config = dict(
    num_attention_heads=2,
    vocab_size=2048,
    norm='layernorm',
    norm_eps=1e-07,
    init='uniform',
    init_std_qkv=0.0585,
    init_std_o=0.0,
    optimizer='muon_variant',
    lr_head=0.00626,
    schedule='cos',
    doc_mask=True,
    train_tokens=146500000,
)
Each number is 128 + 24 x the weight over its row's rms, rounded and kept within 0 to 255. Layers, rows and columns count from 0. Numbers have three digits each. The size before them is the row's rms in percent of the matrix's.

# up: layer 4 MLP up, 512x128, rms 0.107, rows 172-224, columns 0-127
# down: layer 4 MLP down (transposed), 512x128, rms 0.0415, rows 172-223, columns 0-127
up172 094:133163142145158122126133109097124159148161146142110123108135114150147121123147135168130096122145090123115112086080099163079177140144144118114061147152123086078103126099124128112142108106145114137161179117138125131130118145135132154096137148113112136126121118127130153133133159089081127126162125131078141093118111125122137171133117158109101177111138104159145182150085138136150163102123
down172 097:137141169109125119129129155098113156124146126095128145141135161187103142120161128164153100092133116117115134088126088151130137138153103153155111140121113136158144113141106137132130155108090059167085173161082106117140105104138153138144113163118127109135080167137143121170127124141142115102162157110140111068098122123114129130161138158138153136136109107118102132127139148107107126067093
up173 094:112159123117124147146123176129140163129088139131140161150105128121115110134138105126160131119123148135138197129160108091116118127127136137144129079093111081091109097106153139153147160130155165085149116090141121127107114111132124115144134119112086162152093092116152109148098126128102129129110161115121125092126146170122073138098121157086182123120129114117162124129147150093127145168188
down173 094:129125106147155137110147093115113074118149145153174139130113097137122108154082129162183105124134152121113133139121127082128127167112094131155140101192127128139162146139136113127093135108117108122109121133082133162109122107136075160118135126162130099140142135073137114157094154098127187134072147103147128129118100142148122158139112130166119143108111141132171115174092127133136104138111
up174 097:163116117103113141159107111165185119128092149110108131175107164127137126119148114079087136128169108130080129138149088122119129132154136128116134106150138098109121118097114110127164144129137095111133152141133150177179116148131146154138135088125118145138115107107134122079102152129168140117123144174154108143130137175100148069131082120101142093106134116106121114116134086146099138123179
down174 102:144169168163092128137135127098120109131158154073113078084137111137136086143134164155130133122176167113152152133125137129149153129119120130124164154128082110134133181147189108157113116090143144159099097122103106106102137099139128119113162107106106071140100131163155126110096169156130144103101083151119111123125136141114147133142117154107133129118160117147134123099112145135136121096102
up175 096:103137095120114122077116152095157152140165122117133135149129160115101127136170128163151130140091136150129116128135187128094133151151103081115135116152096092133140138147202127133132132147136091145130113145130106141106091134124113129118127122120107125140124067123088086114133144093149146132147122168124140073133124143106108151069101153146143120147166054111124142141144132112116155108130
down175 109:150145097120134134165105133078094110166102087153125166115162170117153125117082153157099162181130127141172120102172107142122130073080130140140086110122134130096128147137144128175157114119128126154150091123103118101166132128104110142115126117140116124122165126130134126117116099097100154121101138108107119136143077141175130143136104151136114129136119188166140119102146095150125108141130
up176 101:143137107106138095105122181118107111146168110111089121136118082201111134119106153109180129108105194120156138130136153117096123147124103157124093150101149108146131139123125165125124095168157120111142139109115079086139151129145112129112111101128139127118117128169113120111110125148109101118068147107136149110160134147151079133168135116142146140154092126141146146098113147129130155167164
down176 103:148126157120099146100119146083121145146130140127133169127148093139145131141137130191149118114152118123123145127123084120115120122110159079184147108136102182153114116105118099156131116085145161116097123116094124142118157122174103124137103141141127146129084168126082138138115105105143148135115127128127120117107161144148099124084161145143162154119127140113161123078065101117158093128176
up177 107:136132100145138113084113129126160122099107112109169124132151118119097086120131083160180115142144088119113109089116123161143110130113153130172150109133121149109090153114128132135118088139136157089141133151110128165154125126122139089127133125147089099114096144133148102122114166136108157112101115174113133130125120142153131124074144182153134147189154135112102122066135165139124172158156
down177 101:112143142132127122119163106135135113145190126125082145134101056179126110122105132105115166101139100138173106200135128113145107198138128152094127104118094103149126130154142126131145114141129147121102121122115133166112147130148128143148131143153091129127101111123119187089140098129084111161106152131143130103126136128107151109121096094072159119129116130116127123163097129151142129142157
up178 095:107138116153159080130169139140089123146130093099129081114136119138135142139125125128122140171148092126116172141144125138122123060134083143153123103094146146129138172151110190158161083101116134134131098094174115119120160115135110119145101147121146136077115143143072117161075167165117097101136137123103121152127141089111102136110147120153138154115143139146138150113130139140135140134150
down178 092:171098159090121151093130103095160117133148133113098138135186094109166118119072105155154163137106154119098130153117121156122114168123169094134113104124100172164150123113127129114134127084132100132143131103125133085146138178114141100122152128102117123154148171110123154105128134140116118114114123187116137095146094122180127148158115131086102120097138132110150155122152095111119121146156
up179 102:109113117106101124109150104120152135134102172156156126127124155114108166163131140084122117167131145135134094095116127134108098147146119128087130132097099128105171128144123131146109150084162107118122137157129105162131134106156132131138141094079116120130103148099137107126139156064132137140088109113110110156155109112120116140075115137136091123126136097134150180138155196188145163129167
down179 099:098127090148132133125170097080094137172115138100173125136110109105121157156109125098093146121107162146139102089108101143133118110118121179117140106095159131097156131108151114133156100123136169149138164140081130103075119113128166111120132102085158165087150107103145172104131137107134132163129153156126128135142131132170170154141160155128154111119132129099113135093117124167105125132139
up180 102:136132133075130169112129110155116095106154083120172147135115141123127150120120099152147074128135182145142200106099138167127110106133139077151111121156108123128122111175149109147159078141147119112135119125145125154143086118141138113127098093147112133132115104133099118110086119139130098129115124189114117130151103101100109127138135155112187184158122094123112145123125112128144103121119
down180 096:135131115187135096111109146107118148142129106124127152124100171132114122071102173136148128098124190127153143159090128115156116139117068138152065103116135107102115093131111112150123127143106119160137130117115123112133086152121139138110088135125167141115116089109154164138140122133107171132151125152118207142138133147159133113114168155112098137130161105133114155156129112123100102101128
up181 114:105152114087123088095134125144091109148105127117105109120105165122105126141165120132129118135146168120153124093142147142108101141145162111144109093134190105160107082107108132119092128153116147101114136120173171125157115107130106146073163131101142166139138159117139175140097136153139136147090089107099117137133147161113155122105120137154159127108090164181144121169149099111124137120108
down181 118:133148126133140084087136105112124116157104135096174124120131139118093132115122146140148098094086087115157143157124172144138100116103170115091162158133121111115115161135124117156100115156147128136159120162150078150176129111146158110124119150096131152118116133127130081083192104117129135142143127120116118103133096152137131168096153147127134167177112097137147107171125098128088146107118
up182 108:120110112133131183103106141136143155077140103171128100125154142127139174129141177142116141121114142081156158100118136152110149127106116156130110105167142135115111127085134116123154160107114142082108127130120118129147130091149093134176128140130124147099135104133170140128142119091130140112140159144064144113089103081170091127126090112131090132171138116081105156138133144152128162093127
down182 102:139102142132166102140100136144124097113178107138123161121119113154151123116151113134085174090095111153150128126169151119189133146137132128190123128125117099139125124105119131097112114118152143121114117115079143114116117071128160128122135122148159132119105132113139118175141151150129123107106137130151063124128160127126142103127111144098169103172129123095085159167116074096134134178112
up183 088:144111121153139108137114088166123144110105118172149099125161126138149129137091117122146184133127098118148093148134070110111171135084161215138113128089119131140111160089140136135131109095146113091154136156121105136110164128130118154096119140126111152118130163111137156107142107154112149107126112110104114153113110115114110114122113122098139104134143167103123104133111106205164123160130
down183 090:146138139124092170113095086139139097138133060129140135142133146096104152166159159061111125139108136111142106173188145132116111127121139121135129090125117137134111119081117164108107178139132137134110183080133161125119086129141153114141131132147133141147105156123113113149113128101114154115146097132144121094126076105157132108168089124105116126173144125152120148152131136164121149100122
up184 098:140156095118119111094129098106115142126146132133124141182130110138122168120069120153115121098132108115119135095136149082185081140177132133137107148117124130171142179081135104112142109172074138117070091126128159181156167110114109131114087138128135136083129124129107134129124142136115119110135106090111110127118118137141174168119142156181136113117139144146131139126123133137130139111095
down184 095:095125130154171096148126165131127109140109131144076137095102123142147124088137136125147161135129169120130128131134100167144118154089184131154141141143122146102130119100117133139096143119110145155124157127074130128117148169151115105087125082108142131079146119106162173129105125124145133092110157129119144150122161135135124106111174124095158146053098140114112108178138138155093114118099
up185 093:145128115131122178126129121123171148105113145108106129115159124112111153139103121133140158090131127154125087131160118160126137089122116126092117148089087083156104147142136087071112130135133117148131115124135119129143118144128059103100188118155137107159120123128146131121138136125101131087102113132122172150101108132141113082100126143113129137146105142155137135207119186138133132157074
down185 098:132145146121159135134140123149140115157109137156122119128083131106117156193119147142077095149140090128100111123100140111135133129134106072118163144151135139132141103139097119090105077123127151119126077139078136126159155148114118136082139133115159090129154133064116158098148115118167105168153179158116168098118125102114135135133138120103143156104146118141167133135122157125122130102168
up186 092:098139111145165141107080114113135129164067120128146117122133137174131152150139169140159122115152164135170093143138158109172094152113166161115086160161113146124105126142151124097089133115107123100134119140082084114107112140145117149122160103116133099103130119112134113137192111149110135137131119115133128116093114139092090180107131109138116141120120151156119181127119095134087141163120
down186 091:147102117104131138073152121096111139046138117154136112117174115120118118086151116132129150115114145137102143159129093113150151144085096107155115127112117155144112145136137151144117124137133074172112135118131127193077201120101147101134142179161128168135140147136146133093124146105118157113130120138160138122114150084142124117110123118153167128151129143127115144100147082118117121120117
up187 090:100109082112143141117099126179118114130107108144096113111121134074111124111150132113115183092115185129101114105128127145123140100139146100125114092168080130127107163105160116124122120092079142134140108141140162150180102095128104150155124123107136138151176179165088159118122107145112106137117173170148138143136101117139133132119120120130110178139115142127078117137111137114101134101132
down187 098:149174135164094139137105114086135168151100101142152103170126140156106149141118166133134091132134096144128148148150138108131096148134113160102134133116128110114134130160149108150175128139184086127117136076122116106053137130131079142124122155131111105123087101124169101130098164104106150134156097101109138110098180122144118130130139143148135085122113168113149123140124157098152122114126
up188 091:102150147122135113134142171170173167089150145140163149133125125120145132131138101115102167139132156121133146101125113141115101181124090139148088152145155115082102124139123097105111148166107152131137146131105147179136078126129090117107147108131122154070106116132099108132150074137117121115125155132114094164122111164136110102158109114168145139138145149093122105141167097120153088098154
down188 097:111111168095149152149102117098128131163127111130109102132124107129101120128102116135103149150199153105144084149111080186137112093162111128160149117171136180134114140104136152110139130146135076116142155110093168052122122114119152157113140111105121141138138149141126142113137084124121155124139174093130127130116102094102109114151106146139147135112131129128119109094133177146153154138124
up189 099:119156096117126158181155107106115133141111159113118131109110123093119138120092126149157140097156130118119059088118168128145107149156142088136125123145148117134186135134103124162125148133114122143107120137132152112108120105091080147145111127119146113143123138107106124112139106065118118159148138187154140074172125155115078132133133068128142121119129116166154107124137137080141117131098
down189 100:150111131146087118110124101144126156122121100116102164154109157145145132092101119116122125124162136100100124162117145117097130119160155167129141130106136119093064137108131116106131125151136149121144175080132114137113134167119142136147117124131132108124156184133128162169106156133104154164133108123133096080114064098124144059147136126144128160174133088106135138140117160111127161106171
up190 098:098181081115106112125080117097123177088153120127120106141152137127177118140143140170143109120089115157124112161153125085128160157135123115159182119109115121121138112100123132122152131090130153156174116136157105104135138160105125141126157120115092137114160143127157114174147128132114169106122123144103097108131168096140138130140090113148093106110078085152134125114093148137145162151136
down190 098:153106109129157125141132095119110116132098114106151126131082142181140140112134048069118205143117132149125122109173128118130164110121145148101163130161111114092079147097155132110099119135137162157121100136137128141137099124139121096084133134139118113163135100155111133175148132117093093109091130123143183133103127163122113129157150121168144118108143145133113149129150154123111117128142
up191 111:137134105148144138130148138119133129117124059130148097140109154152174108138182150155149146119149144137154105129113145121149117081137138102115099102105138086162113165089144105132122132094146124161129169170148097105153141134135096170113110139130175102093090099088121124101154141123122138144113116130099120123158126130099105117116101089097153112137104121103136105097194159117171110120127
down191 102:157098106135139128104150119100162132113106172107103122102110132142093135113141103124157106097128133139093136144141097132103158148100137162169145172125140141113132110147120184074093106105137126121146095128112154090160084147118119104097114080149126133104129156169116133164144128123150123128145114097114133155180118123196120098097128121139108138082135144183143142149113118148126134168134
up192 094:195134105145128094118142095149077095142082140120129126099128117121095107167114090161134139146124135133176107136153112158133180138102146135129106124151125119127147113133119090133119147135156094144132092151095142167144088166137127148117178121111146115139112141088158151086141155103127116103100109095141109168147121105154145103124114150138117132137127147100115156146155095135188128123170
down192 098:158113146158111094173131114122113121168153128133117112100150086122100118101132106073169156136129106080167145151123094100160139165103075120079145115093162125155123130167178150133122166134112159117133139129100136149129120105120146132165156170142145115113143126150111130130108104153122112162147121109116118143149131141099138087136107141097095138111124187109146095114111115133139085145110
up193 104:131178105142070100105100165174152123149129128144183102119149144153097110172151150118105156163132124099113130130127137125099148142154096114131134093141135105108126136125125141158111099128110104154118159137149181099163099154126132123109105162116127131143157119138108148144141099095161145125113140118097122165099130136106104138109141121126115114110077125198106110135107128085094143185134
down193 104:125122082116090082142081098125136094081123098124129130116133128136111160118121129113157130093118134135138156090143159122141146148142131068129129096127179145134109159175118115125147126144133126126161089171155110159132118156145117136129118121136095139175082120128172101148160094158128109140134151143090094096132139155174088150120138128171150078139128108128135127131159089142133141109153
up194 103:121151161110175087163139099088153159131103152136145104090127129120128153083147141143151153162109120158152130124131091111119131093148151096124153131094163124102129138075094120150139114106133114144130135116095165110126168130162113151149168149155134100106083137131128132128164150114148136136139139130137121154158093169118156093112120123140116147094110090107155158149093100158103115177088
down194 103:126142115100131134103133144145138131089124093185128130141099125089108169125141126153111201108150083105161154107119126098171110145143107132149165094128149092127112118113088125168142147085130119135128122164134110103139142152115157139148117098138142167190104114134100119154153117165135153134163110120139109126112131150129102101117162108123136130063124104096116146142146110093138088147136
up195 096:150115130099145110154131118143135166141108119153108091099112118140107182093103110140101168097075139110079128115128114139109154117150133087155157131127136146149127093158117130123111171081153140121127111151184118137127154096147111135103126145182157196107111078149131167130144132112141106168117143114126143155149121082130121137152119094128097130113106110132082118128124135114173112130137
down195 099:114101151133122115081115125176137116149117135098139133146167107144167103114115115136136124175120146175100120121174133142095112148159126129127060131143120100097090142125111187114127127104109149106137137144123112146169122114108118101102154084089146112149108137115123122121166176109127112151110153139157100091105144183154138150110099102129127082141122168126133115172098127136121125139170
up196 096:127155118092114081116095157121145155173146138112125167145142146165129077152104204135136109113132120118156127119110103145094114144157144120142065106111132074123112132158144176107109128142112157170143099150129152160144141110153122129134142121116146123157122137146104101133155128123132150136111138145135139101106102084120140137074124115138158127162124144136121073139138116144163103102073
down196 096:142137147116126142110118127148159167131118123129112117071144154073151137128123123140165137159136068097088116137142145082108117172114113131206112095128093156118140138162161131122088129100103182158118128125142111113079137138132154109111116113122156135162093154115125113096111108156140112121188085132119108137136140108135151115171135120126132090142134142098162145124127126142152098122135
up197 101:112132117108131109127113136141071138132147160161120113142097166139144111112128152114116109133148141112139100116157144138132104107151185150138139148120156122135111091133136152107142133118136074156142099100138169155111138085097112168130144129137109110116172134107082062108134130100108152165081081127160126098105134157132114136181092129157117125129106089144122136079072129137138138117117
down197 100:139141129126152135132119145121129138082102131134117142126139111127156148136131139063162077143123103146176088106121130121139134161172135121113131130141144113093075128129161142093119146115092148115097110129130112146127168069140110094166166114156144186179136102117108107112163139107121158123151150121153118102126133080140156116134078132121134113135093116153089132145114113147113130179158
up198 105:158173117124130142091148121167158141133177134130148114133169152133118092139143146153150138121089101139089108133101114091092138127129111141142107108151135119086149133100105133138121107154116129074107143153174114119097116074147111143146179121132108167112108095134155159116124165169147103154151147150108074161193127164100117150112137114109136116116144126118116122134130166095134109131143
down198 093:100102069145114141141099153131142105133170145140118121116170148115131119109147144096152149099151147154127158118055134103096125157124122153162179119146105092165142143153154114139174109118114138080127131124161130104135116143139140167069115098120144155146171134109127127106108142152132141122143134107127131106108122121134147131144099097112082131126147092099113177090120130096175101135133
up199 098:124185113149152091103151122106152099147133140117152146130117109168133148159117155118116180141159156098102108156149146116093127109093149138127114143126126134142125131113101114090141160135167127124109147144152164071137097093126136154097150116101108142154095098109113149092185089114092144161125103138098112128099133139108093142130110157149107150158131103128170150087130170152125132093139
down199 098:140103133131130145101121151067129134131132131133142141151131130156113132062144170106135138148103160116100142152134078139106131120121111125122080137093111129096083104162105118147153130138119120138148135130136142202128164136128126106125074140134100092162120119123195151119085162135121158124124126132166134084109187134097122121114127150170099117122136089155109144129116127149122115165127
up200 102:170119178105123155094142141107114113110145170108098152112091176126120149114143109149147133091136138115087136087110100176125111130152153165134156147143129075136118115116102123156169140126093098146117154126156155119137129127145159134120093105110115108135100142116122153149144107136141118162114124102116135158123137113169100168113083164093121144139136147113198143121148129125083112131179
down200 111:128114158180111132161106080089110093134163149147135124099113130145081118111090089163111134171165123153118120159130110116121093118124112132121138097098195131093150119097133176172150133135149123133106121085160104132091138149115121132102186116128142119145114112104157122108111119156125111171120128143122135101174100154115091147128126124122142141168152144112133182116114133126115133098137
up201 100:139154087139102134155144132078119143144128109140113137139132110106108147159097142133171139098119077135171135145135183179181133121151138146109124128125088080120121156151158148149116131124089113142111095101145147148112165102121135136125124153104141106135152096126135119123153151143138120133153138151148136123095136187098155123110123145083150121126068084152118130161107112138137194123115
down201 096:087114141104150117103079138134138121161145122116166124112155118136125141177169093120115106163123126159137154168097078133118126159137161108146161136138147139110143130124100104150117169151141120162084119151097106113120143123112176145121105158152112095127103104156143120127110146108140155101107142130085190109121161102129116169134101107109078150157143112103135101085109135136164119118097
up202 109:070135099133133114141095123139171134129166138140153104141160069123113134115136123163141160118098122133117131090144119122121153140145108139088118093149074072145084099134124129167124151106115153119112079164161148139126151091153106119108119143159120145128126122121151141134143158174085154146091158096139129087163096146122142113134091172096144133141135122148145136142146128119147137130176
down202 104:082121174146115121164129126115137115151134131128093133118160106139145075099137127150146127119106096157145141117144106100150085177095115116099164155149131124136119120172104145163103130108118128142130130159119142135057140118125179124146114104161132090108158202128159154162128143118126125100095129105099102100106105106111143114142145128121110119164132116126076138130148147138091144166154
up203 100:111131156143070127118094088183142076142105137150117111123152123129121136121131127103122146107138099133134091131125135117133165157188138177105123165086156161161125137087141132116153092118134129136151156140183124146166127138138116091115136120083128120137099121144088135129097140117149157155092131139135115126112098154116136112069075098110162139139129133148098126160122162099120148118105
down203 098:152172140123123117143110119125148152151139084115131131136133081105130124129139142125127132134095116176072139126130151130100113111113132147174155134164116141111135167136150136109107134144099091105115165133128127089107101122107157122141145153125150143062145066168160165198110078134108134105126116146113151135142148142106154099116116119121110103108142135176102091145110125126087166146132
up204 106:131157116117139140105166160098095126091104160119136139075130105152113137111128125156126118122085159119111156126103140108134093098141142086138122145150140137154129110147091090143112163144129141102099099129135157124150092114126154059109113116125165130115137165150111153098131143103105128135122116148138139149105157088128121147116140114151174148148118141146063158166158121086125156135195
down204 107:117136150109110103134112144108105151114091132105129142095135127116112103137159129137116131153081134141101098132178139095155132107132115161121093104168135089138123114089133110116103082092171145152138138113102143180177154147120157162102105118189109094112093164113132123130117151108119124157110141081170106120159165110156116090146135128133130179126158147137119130149122153133145107111166
up205 090:128186120131124118130156083086097145145121158129151164124092151145102144131140163133135152106086161098076113136120121156151119136098117118138114115117139104130136093151117151114099108094144109113129139133186128134132110100119144116136107143083125130097116111150135110129160124199128096148106131135137134087128138112140155138148095100111131166108114122120150085185138115185109142070124
down205 087:125124149119135118109115076143116110107124161158148126108127131101168130096131133109129124111143111109129113076124131132154111151127109141128155143089139174130111196139151101173127135135132145082135133110135113154146126122117140123136097072138111148102140125124105182113099134135141194141164114140086115157197139100128138121140117069151134099130107124124119154112134098109104175175125
up206 100:160150118124118114148095117128108140129154146128134126081166102139162159143136097144083101127116116103109133127110091122144147151124154130176110105142135121119103128084121129138171182122151163120085137140094153121139114141091132121141105109124164106138130173176112175140118111144115166149129118116094109117099157143088119171108104106136124153170085113196123090149111123122138142159125
down206 099:122098144103106152153124111117097101150140108109130163127116119164130111060129103114138121126139139099114120153158127160093152112146136152116115133153125153153170156122191135121119155155112176128125114143117140114118143144138115141090188176135158125144092095097107112125104138126104095134186141070138118123140104148135146140119172116121097116092152101081156161104132131127109109097143
up207 101:134131125100129111138127109126150116163073099150153105106091118168145090143110143100120089140126131139109133109119131143121147167088097153107183117124135109142150135088118148088098109188137099107126110112140172152158108116136157167125157107108135119122138108109130124105169127119102105136159189174102150151148115108130117125139106159126121076130111170141111134086133116144156172148130
down207 103:145083127119086117142152120123097117158134130146126097133120143127087110147105114124141141134143174176108088144125086123124157125157108139131145095126102126160101144149152168154135138152143140122130107099105142179144119144120132147157141085118127097118101126111081118118143169085166145088150145130150144134120142123133150118136124141144124121113100154102130153041068158162147115091154
up208 104:139126109110134101076152119086145137111130098123120170084154111165179149147134138144125069126139113092130096160116143107126154126116126142155097139151156121120144184131117112116119161180109133101092173102123132105111178107116153136133131144102130107127105163136117123142108149090099120120116143131116148174163125106101107139088136158124125153134114150161137097174108159084130136169122
down208 101:104149117151112128147122136102126132123167169138175148107133134146093095137103134124156118129127076135145114097108148170144106160144167077149121095160128145133129130146126158147101140109143133140116133124125140092121122093102135121086159141108112101147096125161142108101111166120127127142169131118165085121173157182107129126108132089136154103116043125109114088132138159151127108155139
up209 094:118150129117173115133144139154153114129112183143167137159120085093142092139128136142078118141151115110142080118145155108130106118150124158132116105120129108134079099160125142124117115140183130090125166169119123168144146107142146133076104128118165140109131099134118126120146124076094163100095075087138104114089107129124109132112103176152148100135140097089159118123112136118148125144146
down209 093:141131140113116114153130139124142126112118109143121126120153092128117132149141146125147146099118128127162146141125140123096135098161157111138151136133111093114142079144067124114145141089135113140118123163085135121055071143115144116171150112134117121136129149116135091198087143185118126069176142153101146137126141089144145135157128129089117109091122116104130134162140167172146131150116
up210 104:145163132163149139150151128133166133158071171123118121150118082135152125103136171112116093118108126091143108136115125117069135142152165123135113133156101161101124158101118091178125171122142135140102162105107163139122141121140144083146120142145122142136154090128102112164121141072134135177126132122143094096159150122073143134150101133153113140157097125137118133114099090141112165137130
down210 113:136085124136133134132112126125152104102133113113124130101135136092116121126155123141116161130109099102142119140087166134122162098175090117154156138144124103154150132124126102136142133175122140115122081148144119145146130137154116118148136122136117119122164155106123177117080130139167101089165060140137149128170121089106090100135136171118138146116152157118097174133126135138098051176119
up211 099:083173102083110151133105137128132109103187102174137092168124138120122131168100098102124144123122111110099108113158132153157098160124121135108094128134160105133119161108131119079126107155162100094141098121140085129152122156178116143134138112131104177137110112107177158167131118127088138115156135139140103124117139132101158115125133116098173135103170115101138121140161129146126108103167
down211 094:127114163131133137100150110113128103112096108146091139163159078112121119099132086153165115128108166124138130148087155182131161108107106143142159118178120189133093111080162163145110128119134108095133115110121102154118138114116129148108150073137170124131165130126135138125162150135122137107140110127154165180091128107110116145081114117142096154098139143095116120141135123141171126121103
up212 088:112125120150152127098121137154089123118078130093123119149122129131166107131156148133133132157111117108166148091129148136144145116140117097089110088188136133094120115115161140107110133115103125146150104136169085111125119104203110119130105153117118131104099181162165129121147129110115118140144103116155145159141139114152110118177163169161127144164119168093117136104153100165107085120109
down212 092:146090131123096143150116164132144164147154102154124122152154125121137154113104097098094124131144136140102127165122140060130123113119122142125161117099133151151157107115164158115071115090121128172127148109080133130096090147166189107146110111155080110159150143164138138132077157137134141110127107160128131130140108137130114143130173126120133143093152103121135117091144125114138083157087
up213 095:147124123114155131124132169119181128131086126150114127125158101088137114158119117149131164102069127077126131134147106156123123145128142107111138156116151126104163145112148102135148136114148154139133109158117149098188143110109098105115135123211115111139136112149079118120167146116111146164125091105118123132111159085145088098145145116105174110135116146106117094107153163128080117124124
down213 100:170160150132131149117111134077106101150100144121150111137148140118085081103153093138108107130128112150126118166122141122122141108174149107129075121132131147165127156116100098143129136160165144164108170120115100124122147127140085143103154121090103088133122111164128168120127114128124151123141146097089122137101125144116141130106138154086198125145173146155117094072118104164136140138120
up214 108:159162148134163132130105129106126107140130119160157090101138126149143124132131131149120124130133159135134104157110118131136142119123133139092167143158166142129087125140129148105136125149087114149153119080133119159106159117124136115143137101136188129124083122124097154096169110087121107118175129126135118179166123113085090048084138123113152104132126134151135131091089134121104157184099
down214 112:145147132139146145118075121135151113149085127113061164149121162182140143155108149124106096075102097172123101123176165131122156099121094094150108161170125103134136161106136100108106159102150134123127144135100116142126139114106112096147100065121138133129134095118130105119088155117146128143129119107109146123166131145171124153111091141143117102136106137136155150163121114155158142152125
up215 089:163084125118123122108099098145106128144109156095116153114101103136116108166115148131124110077084134188121089144104153104165141108159107141098120124128141097110140111157121152148107142125139110165152113138127132162135111103136148150143126142120106136135108109146138102119194126109100167171148157099140143164087134118123128158126173092149104122127199098101143115150141117106136110135172
down215 093:147113153127062093120151125122136100163109133147125111088170133131149089125121104118129110175150107086070108109126152168133113121160173123136122135146138188142150114120184140114096133097138082073137151121114113096155131155115147123112114100149131119158147150130128138153106128131178105103089117153103128134141169121154109099127126114111138156156131144116162110097136146098112132148131
up216 103:123117119130174101143109162090150149123112110135160111148107142158119156134128095107113117124091132097170153159131147102117131099105091151083128145129129145110131128151137125118141121152168085127120151109110115138118094164109140140137120119077176124151099118129091120202118108139146149152132185127133096148134167097114105088072102106165134157144125119131141087143101160129146139149114
down216 100:125160124141144114175067112112161095121114095114109113133141084131125124127125144070124139129155153152149135109100108095096136108093083120127180136140154132095148114141114110151140144139163124141116136098159166120120126128122096166114148076159135141123128142157158155163108152117139128146136139094108171134113119134130163091137105158147158127070105122140094078133152148096121127144169
up217 097:122150121107128164127137112121172158121076183066151162101078167126142171115118123109150166105127122115129088147123140144113111095114165125155135149156079147118106139120125150116140140067123129135123090122132069103106147144135137130160135130159121144166139117152101126139103150136145129092140119112109154123162093144135090120116134161147135101103157126170129113133131114133154096128175
down217 107:107111137138129152101129103116156138087123108144124136142157144097094158154123146153139159150163121103097118151064113140122127130135090149163086134101118116132140157122165134072144129117110120141133119109117103117151158133111137134130093118134093161115142123107138160129134152123141115165123112191150152120143188090124149151080121082098150163115091165112114095122131113176137143086101
up218 091:117115084140148147135125086177105132088111175141133172121106126133124110118130111176124105084174102101105120077128095115130171184160118096138102168134130141115147129183163149153137135165130136150110108100115121136151136129097120150155124094098160106107124102098134120133108161141125141119135113133087127155108120142167122145095115141150131138158151092122137125162123112177129083128126
down218 089:137102132175166148158150141123146167129136164093126155118087122146096138114129170112105102153137131073167102122138135162117103158136112147097132111087150108128140121117138124134070122147119138125173148134116169123153140100135137110139126100104129121102116132104099126121135121094137055115135141144169099154137146139113151153188145170120129122124108121128104127065119085161093134124134
up219 099:105108109094127189155120150119122111131143116148123092104158128089076120145140127152107161117149110133106110119129090145130141151175127134140098093159140096162132141125137086125131086138149076113105109117151088091140117139135131134119126076129092164102112095124137131133158127164138130098076097140113129122105132134140143164086141126112163102107156144141145120112145114173154184145097
down219 098:152112109151122132126129199168096099121103135120146144141118125141181149115110161111131134137104158106177131121152157105138109133140148091092132122137138070085120128100062136122129141154158120140133161100145120114129124123157144108153130107104148131193090116127153126121137098122159155118084108103145170132128141133127050125120118153123131132136133145134079147114126103116100114159144
up220 094:123153069124196125128121136140150117130150141101146124090153171149115130110134095123168153148161121142099121157132181115169153126165095169139116104119089090143122096141102124136132122166134137155118125130172136129134123142136104101130116097099168124168121120113118138100152143125088149131125151163171139093120119136132147119079115120118142123164127129109147112171136104145117059104101
down220 097:125124147127100161157136139114157124131147154117119123121120120144138131102119110158181132140159133111123168136162095165082077142121144112120145105111105123117157096146122156138185150152137116142129120108110156127160121198162120111091113114170108094109132119105133118197067140110159119141128073104127133128124059121126122115140136149123143121156086124155107120118134131120113098101121
up221 102:100125149138140165125128146143157113159122162126200096107114086131143117087149138121127125141115183187126123136111132139127115132117120135123093086142130125130076109144173116114122094157149068104144142123161102148086143164121115124107114087085111136164098157120127092164098093112141148153119189156117134133124122141126131125106097112147115101115148107139157102126124124131115151143097
down221 105:109099147105170131071110110146160100113128097098152166137131157128116128132103114140162120099120159138099197162130134145121099108126128114112138126153157121150127145126132118167106159062143144096125114127135138139166147132120101119176092144131134134142136112130101138102145073095090152135087084117133148089092087123146144115160104133121173131145162144182128127132120122124129162125123
up222 096:094144140191153115122119123168101120081144133145090074121105149147125143118124132156139147121125107074125113143138137142138158100140077137110112158179109071099081112161100118138130085120151113154138109148107138131113133164148117124143141127124136116096162151105103135122130146133144161166147177127173140138101150092103104128132138103146125113144134093139142103108166147138121092151091
down222 096:149157129111128129126127109117135137134105149120161117137136088184124136170141115117080124084089113112144116137138169127147123162083129168099102155140145156109119174137096143141134124125113130124142115121104171147111159111125105138143114129102088135145100123106134105168121107093114110188096146154132079122159114168154141151113131112118139112128113089114152182143105071129086162158133
up223 098:136127130121103081128155161129112122157119104089104101174099153112111088141086138121145118121103149121138124108123124141127127142076129108128141164110152171125134128111108106109098159118137133077119109107133104136137160130150129147126118144105181162142094128137131112103125158120141123059090146140123149122149188107124130143117117087101100210157129136118159136141149157115151130110172
down223 100:146152119105132120141139131121104155095170134130129146154131149119072127130124131102160111140138144114146172136115156093127133109115134130132089156091132160096115080116145134139135131092140113148117126145105109137146176097124161091174132130129105152169097104131105136158081121106153157131123123170117158125111107146177081117140112126108102140122105178148080081104164079128119156151150
up224 098:117163065098120125106104102116136117056106111108092139142098103142103124122127143167130130086155160159073094127136067153160118113139143127090118148133141110152146115083096131132139123134140124118147101119142126140134152170164126101074087149096126148137150169125096135142103133155137157142131130124197152147137128121126149126147145116120082129146117128135120100113115120112108131122091